Weights of a small GPT-style language model, trained from scratch on English Wikipedia: width 224, biases.
Each number is 500 + 25 x the weight over its row's rms, rounded and kept within 0 to 999. Layers, rows and columns count from 0. Numbers have three digits each. The size before them is the row's rms in percent of the matrix's.

# layer 6 MLP down (transposed), 896x224, rms 0.204, rows 611-639, columns 0-111
109:503519544502489502527508491489482474506494484463483487499539475480489524499508524497481501509488537585510467494459508517484520490505503489526527505510518451500523488478505526488530503540472571535485444504502499501522500489525481522531457464517497516518507491504523477506526497533513545466508532467535522492489498462516522538457540496512
096:508466525468493505502480506458478483501525492527521504493455502541488539478576478479527435540509471503540490523468463501486542484467504529545522544495449505504451549494476474526516511464506479495486470495522479499466466495502510486478499504503498553522473480482510483478472521492524454449533484542534496469475446510511522496515528485502
111:517491512519477531484521505539550501501477505482521508521517524488488497494503509568512502520514464424484549502472504487491551537541520495513494484528449490476516480459546477541506496521493504471521509488461517528471479456533507493495506445511490482455504532466482489539507551516478487496526508496497525484495488472485512501475528547524
108:550530458506519498539484490512516517500525503501472514515530503460478504511481548461465492511456504526536504512483482532515462449498529523471536548521544466483536486492442510496475478503482504533489519510497463474531510488506510500495505548478522500465448484477457461524484481492521492513504497472511494488500491519556500484520474444503
100:465489503515473479488520494468511508472490458502540488493485489507462479516528519510528493531503417505514508482483498497510500519508462518524514503498495461525490541521479517517511483478537562473490489479486495488489482524483439533514505530485510518521547502508512491530498471512500484513512465522510504500507498499460541527499504475499
090:490505533461466492499512520535443531495559515540489482466514448506480495561496519515493489520467533519509462508488506502492458510494501452479528496502496515536488489540490476449484483527498480486527511507520508557526480472497529500523511468539545501487461522500534473515479504506483487522515495506493514470492518496455524525516495485485
104:494500513475469495470518524489559484513453534504486503509518462513502515484537532527549529460479530502507519496542519422480460489493521515532516514473469491517511532497505496508526539517494501523500525494489510523494510480559529517495487438488449504477525459492452505491488528537505500470501512487520544488507472519520494450483520476535
104:454497575528563504510538475457486506499477473508492492485517511494491493510479497501481483477497477515473542449497513483530510513515489444488503507510484485483512511474525474473485508541550489490493520475510538501502517464474529500494510491513473502473520499480471490503490516419491509475494499509465489470463495458508536511482520471495
095:503520522515486477541533468523529497477495502516454496476438492527499475485494486502547500510497480515498530475560491487468476472485557556527486475509525527501506515463536493498505544505482515545510558533494489476468489511506506535480496513545505491486473513522508511433488495514448482503509483490492526499488500455508501481543516475483
107:503514509493484493471502509503502478484558547497497534546473508526543476490470511501490525484535481429506511489521528495497528515473529512517467509505527538501498490486505463490516546492469523521462455512534470490454492483457503502527501489491457505530491525544507531484492524498503504473546497484472493489509435496481507495463513512528
094:526522475541495480473489509508450483535460487472526519498495524489489516461477526500515485500510513497518477491524496472525508515488459510496512466463495420461510533531487505489498529528455488490492522478502521457459506443527484505526506524440490466489523458495510475486526482501459473505480475498521500455525485477506474468539508552528
092:544529539476498477500475487448531522517540516501505550501505549508502501514502478530486476496517523522489497471501509462530524522439494462491552565485537486501497512515487484491477480480508487536497472487500521501495543482472516456501493512481526487507475464436532485555503485457531497538522506493540494455515500516499462496486546543468
101:482524468509483495533543499492520508513544483505452526481503490518535481505488430478521529473523517508515519487500515516498482523459471525516463517508489499530506531459485497463500555485514481551522473494521513506505478530460509497484517501494521500488471472485516511491499497512496466525520493505416538503512502524458510488500477504504
109:548523552495500533467503475530478481502528499489523478501502487507493521481489505531538491485513486526534546486483459454496485489506532540487514549513510477503524542502512532534449507476497487533505531504482494539506443518487457483468479494560478469486436512498513495511521506530549516493479472451506522496441528511506500497498469503528
100:492513490525526528522487516500488509517488533513512479510422543526460514527512480495502533490476506438475488540505489481556519511497483501489489492519510459474475485471457491521513502480506538511458507519513526511498527496455498486467513479481488523521496507467483500505512529582510481535450532522489518533530487557516468460521493499468
102:529538528505557516534497487493521498527539522501472491511512512438504500541476531500490501486507486532507511488462556458484502503500486511497502492484495512554508485504494465498483488475506462509510469527545541493473462507489508490503531486439526524475533519471511539492540501460553486528516463466539494498493492476493554514502482493518
104:533494470522513494501542476492472505498517484452502502487498447532532497509501483523450535534526524500518483517503497506510507516487501486511491471510527484493517473497473499530504504507478524488526520520524477490475527504458517512499509524531443534499500507518523476426492492498489522485473530533491557465536538475469481493458513507488
107:483500520469487521518482476488533500484489491497483527523510427541465528462492502511515531504552483489553473557513495532513555533491498461519503478500537510530477495515483500511521511480477496497484447490503537528493529460519529497498479514520528524488485492515491504517547438506512530508482516509523515516434470494446487487512510539504
097:556510531522489471504524500511525505479496493448501505515462466524526510537518494511512522515501536531525471482467518533543488495545526495489475504482554513540458562509503543481472502525487553495490513497476517456529484473517484523525493491508505498535454521498509477515483496440513488509537478532527486493501516523519524474494490479503
098:480478519507478457489519450498496531516501524518501505511502469545475471497520521510491499455473478503530500483503475474528511511480469529528505498559527531490516470488512544479524477472468452495498483545460469462525520482472500478511460484493479523531523510512513510478502569556507495480521516530497533518492495515461465503479457506529
104:477526537482523502536510455496446474511465515509483538527503524489515495548493504454490536507509524512501484555494460525466551519505504492525474519491482455528526543493475468514463487521510485460518491483478490517492514511552489474508516445493517464479508496516508532511446458479480526518501515520469494521494458490481501531541503552529
106:522499538506485516541493506556477471487486478521508492510514540536490512488495507454511479498532550506472500506483526485534486522487518512515511496506506469499566521518525527473502473431498478541497529488506516533551482530548501515509493490471497484484501481505504509478482467487517520529533495542511435500495512501532496478501522512513
117:491550506499493491458495520502511466518472462534501483464507522530498516522495455539540492445511528543486470514497484455473498466480494453514480517531512458537532515502503515524509522471482452489527491516493494486540526425530524508472456502508486533525503510547523523496454471528469492504484463517482489470553475486511526511515500510494
093:531526499510510494532507561547518494503481537541522472480493540522512478498520535510518500482527528503519481488508536494493496544509500538554512480529503540518486502506537515536523479506486510548488500526525537481536528511484485498495479547509539527519525483509530518494521529501522476551532513502554489521509575472484483529512513529527
092:462543507486517472515476495546476520448466520445528490522509503514539527491488532527462469535509507499497493501468513515514519467486520485511521525504452532477496536492508531467451477503469522515493485481470528482476463527468513483478535476483485507441483477514480528522522522487505518487505506535510502509498516472499490507456543492532
098:504501498470550502521523567460505508478477466539492447498460472511501525495465532561477527511515490510452468520497510517491478551477507438517500460510498488496530522547566507481489500523541455520505501517482519513497486530520507486501492488486510477537560497491483483501493490506448543485454518466469493511512517518544505459525466479560
102:490553539487534480493487498536476475501513486520464493483493500473511481483458482541502527500494512528539482513456530561538487528467534517500521502483472501515500543499480552493477493534470496462499522510498469480507486499509464482480483499524451459465531508485461518498554482486489501471544477506492540494566510477518518493489543485488
096:480535472461527494461524480517518494492491497524451487532499512509526490515459527497484474562507474497500517509528501517517531500491528492511505531480519522466504458469544538528517500485476512520502478490464544458550454476496508515518540504502541535496492528529506475504496547522542512530516471531501487422482475528448472465477504515528
093:495452460492509477503451481526516489488438468478500494499499493471498488497499515510484518542544515514494518529498510488520479464520496473530466467437459516488502532525501536500535448506501509448495508466524499504508504503515485513506504511512506494486548484516490479491495547480502494524542514482545488493464512512515451461505448498534
# layer 6 MLP up, 896x224, rms 0.21, rows 612-640, columns 0-111
107:495499444497533466488501533498490504525513497528490485532492517496508521533507544498482510438496541490489490515489540494498495473535529465481521507536509446472437516542513496506491460495519509495512499474449523485503535517463539506521519463523483537469478481481468503519475495510512544483460490569523493479489509507496534473531512545472
116:504469509493503543471512484477555450516485505488504487521484488522479481508505500517500453535471486476474515491512492539504514483483573496491568478522463493474476523515502503483506514517508502476507495518498521487525511525456485539498481454503532438534468534517471538504524503496507497500430509486494502530511523524479552514497486536513
106:487459470512491522527483550504499470513509550506499501454529499478498511538463466439490500528517538511465547484475517553512452466546512505493514527490484451499531487490487495488474487522538496486457487511506522486510465532514525495473470503472484490537467496494531497487499481509504512487476556494489546509471492496529508486509477482515
096:527499547526458476517508451567476529489498485501507515483502502493502514518507532472497496514479476474483495481490518462515561505496505493469494541513499480560469506514499458514493508462517543536516551482488502512459505532497520469509501486530497516517512513514511516523547506539526477488450498484480585501499500512460507502517466487511
094:509534491482458527506428509487470481470541534481521490519502502513493500488480476491518500493534506533517512499478497527483495497476538486479509478484498550499498437466512547497536529497485516497522520461474509505490485537485538475463448522472515466504482463479537508548502502518499495516561534496507474520486510501541510508503455484471
102:498499491514505501442502553508490525517509584493466536471530505485515531495513501502508501499462488526508527493518458498515483498471481497488530468466504471538482553523471510501476510534481500519502485515462521493501465497489525502459483486516469520499505537509473461478455465495459558492508502489492520521521445510505520471520488506488
097:521500467485511532467506437504501553487499499558487463483517515516491508471485567442496480479544469499504484514469467511516478519506478491498514476469509503516528515496513475492540477535563470510494531490506493499479482480531508533531514540545486492476478522475472497512453492507497547494532486528470526549508519530476513517510540481543
091:524521505489518479538532561481523516463469512506491449477517478488467507515528463525471494520520518518505505534500519508533559526487502473499477453486473476506497508476539514476516489516493489476504518493494510465507484499547510536562479531460499515493498490531478512503517546494482547475454448479474502508539527469508489485504433489484
112:510486521520539501547532481529458519485517466508480467427441491464507487478449509425504463493471486554543525504499518496499507526504495494461505486486473493524514541491543499477511500489479503487527512490512477486547534511525456503514433503489523503468516546491516449515514482511514513476498482486551475482505513504525511514506508480542
094:488453501481530484475532505529533519512554535512512480526517467556507499491490487476540516474501456447509479498475496510502524480534495548499523489489497536488475471499529513494479471543490524495493467520495489545470497566458538533478478531485530471491564515493504512497492501476492537491469557501464506510535496523513537491490491466524
090:489501486499554550471567527480534535467515516496499527486524496478516473473487547496521502506536480502521515515541514575442505507516494514507451466474528514531547494504488502506506494501457499487481488524550473485512471495496506454530514513512485501502514505501497519494470465476498489503461534480527566493453483476488506520490482522489
100:492510485490478526548475419450526518490506510478473465467506484519526522520544513529520505484527545496480492489509484501487540534483477498532486482523497496515514488485489503508500482517525545512500454509507501462519493467544499470477495525524488484534511514523474530483487483482479563509535543520502499482521542541441519446471470513492
098:515474479472478519520522480484486497533501514490518539489510522489517484488500532475527481502478497478474519511542500493484504538510492462486506525526482492456512469505486518470497517476519441513520507533449500534491515533481467486503441530468507509467511486500518501522490531492504508502483515503516531467519501493509495512514558495439
110:513532500515556429529523505474484488521460485526521474521504502501508528560534548538494575477494493471499463519487503509480491471494497500497439515490492509498533510505500496506472509474523495480452495499489522465496519481520461517489509516516515500535479507516510529513483518553472525493511511527495537516518514519477480466452490518467
101:505468478502497477501503507469528504484512513483558519558540517504518494492476495459543502514540543495503508479476514494533524474464479479525527488532490501508515443507506477485515451514511532482483541511501476494517478538489498473472516524535458484541481530464459531510487498526447487503468525494466483503470476451456525509473537507501
103:531498468518502486475512463515517506511476517480472551484490480454505524517514508493510514494497469514472502475487538536497470518504500514507440475484509511498531546549476522510512536525522477561434497463482496507492514508463488489477498509496516471487540525490482546526490503529493488457511501471524537471475481519532529489470530484546
104:542540507505479504499472529513517539518508509477523428501469448501503503484516537504524473493521506497530473489501502470491502531536476454554461515505476461476487495506533454488472479478487460521518476524474492537506495491527541516507478505528507519490476495554530483477547530508521487513521465502497490502522498488521509537497490524492
097:447499488524469502519513498541504494511508526506474510509496478475485551519468501489508501545502519516478432516510504498509541502476486486558540528513490475511504457483518503473500538528455500474484495494487528506529506513527492540491488459524506503499507508509523483510524478507457481484483537491492456486527499479522513453490492504509
088:515507494489532532518491451506497476520480488511497502492533518498493453467457510539493502468495469503501521502510512504521545510478547500537526510527513480490507504488458502485509468488471479494486492537415522483482485519471509486495469560460498515568509420511494476495541487529490502485506478529476505526432493453501496516508496498513
095:532470525512490429480445463483540521483517468479541517451522481483466514513561509513499536520454482528557470516494504479527487482511502514474472511524495489484476523534537472479510540488505498508510507542500502496468466511496495504532515491488494472532508507471497487509507482523446451522523478481468518509475524520490515520492501519508
106:482495526467500490533519516491512507482525509529518485445501528504529449443491529499476505489528507508503510544502481465491564481512551480527486497481456472505491485534510558471475458498514504483488551519512462466475473531510499465499521531450488537529482527490476516528467537511492499540466514466500510492513533449485522499485482477536
110:507514507515501470488522531494484443469477449499472515478542498497528498509515526498506496509437467526575495466512525523470478531465488511461536480515472488504502491473531506493522533525522489513492500472488483515546510495497443456498517476556516492432520482464502484466486494512520498555513447494493520490458536490507475479512523479543
100:549456548508466525493515483480525522447534472529467523501531498498510532536533482493494490479488488518517515496451503549497520503489497506530485475501492546528519491465528515502470518503533490474501495499464482520501520467505506518491541511502468525503472510515504496488512473500491490521527523533495472491477506525578532562514462453497
098:559490489551478492475548501454516476546518545587482504498541437539490479502456468479515480499517479465542488495491518497507489507513510556469492517495517494489507474481495489457488531504483477531492518519511440459503463512509489507540526531497520528533496480498504503487508493523519458522541469480472520525516498464482520513488494488491
095:500500497534490505496492511506528508496507502505502475496508456493493508513527518475498483485485493483481524518445523531494522518479522498512512477490498497545470549495503499491486496502418496519558538571510511452502487528492487512477497536522523544523496538458480504537480513534453489471496471441474529461486545482506500480475445475482
097:455532493496542500467530524517476496451463506493516527504481472495520493491510528522492520486491551467497485490475490534471501549500507509491482513594471514483503515490476471499483446525479530466510502478541513565518501509521507490499492483487475474480477451538503516482502515481482567482483555484486483535503466480482512501515485461502
098:517480482514470546536532540483491493481525543474494493500465499502515541487493512509503488503469507524523520524498508518493512504490487512532457491491521503512504479548516533499501498474483488437522535514536472578485533492497489487519549493488487483504501496488528503445513530543539525492495487500542486510523500475522527498504451505495
105:493480460494482462551512489542513524470510483520462493466478511486495479477543501477566465484505495516494479493513503537491490483509458486522492533492480523459482512492524524499513508475484468466483506479445504476440522537464468521482552472508533518489489487474538463477478492454534487506504494484497521540509482485511472518542495498453
103:493514475496529488538510511505505476477470553496500491429494466484522485506493523526502486509490488519504470535501529504492489500511492497463521517510456510504511482482493520521500519503502506537500495523454507501471529453491497475493506515511505513504432511504465463504528518489509471489497496509461472503521497504468507482476477519451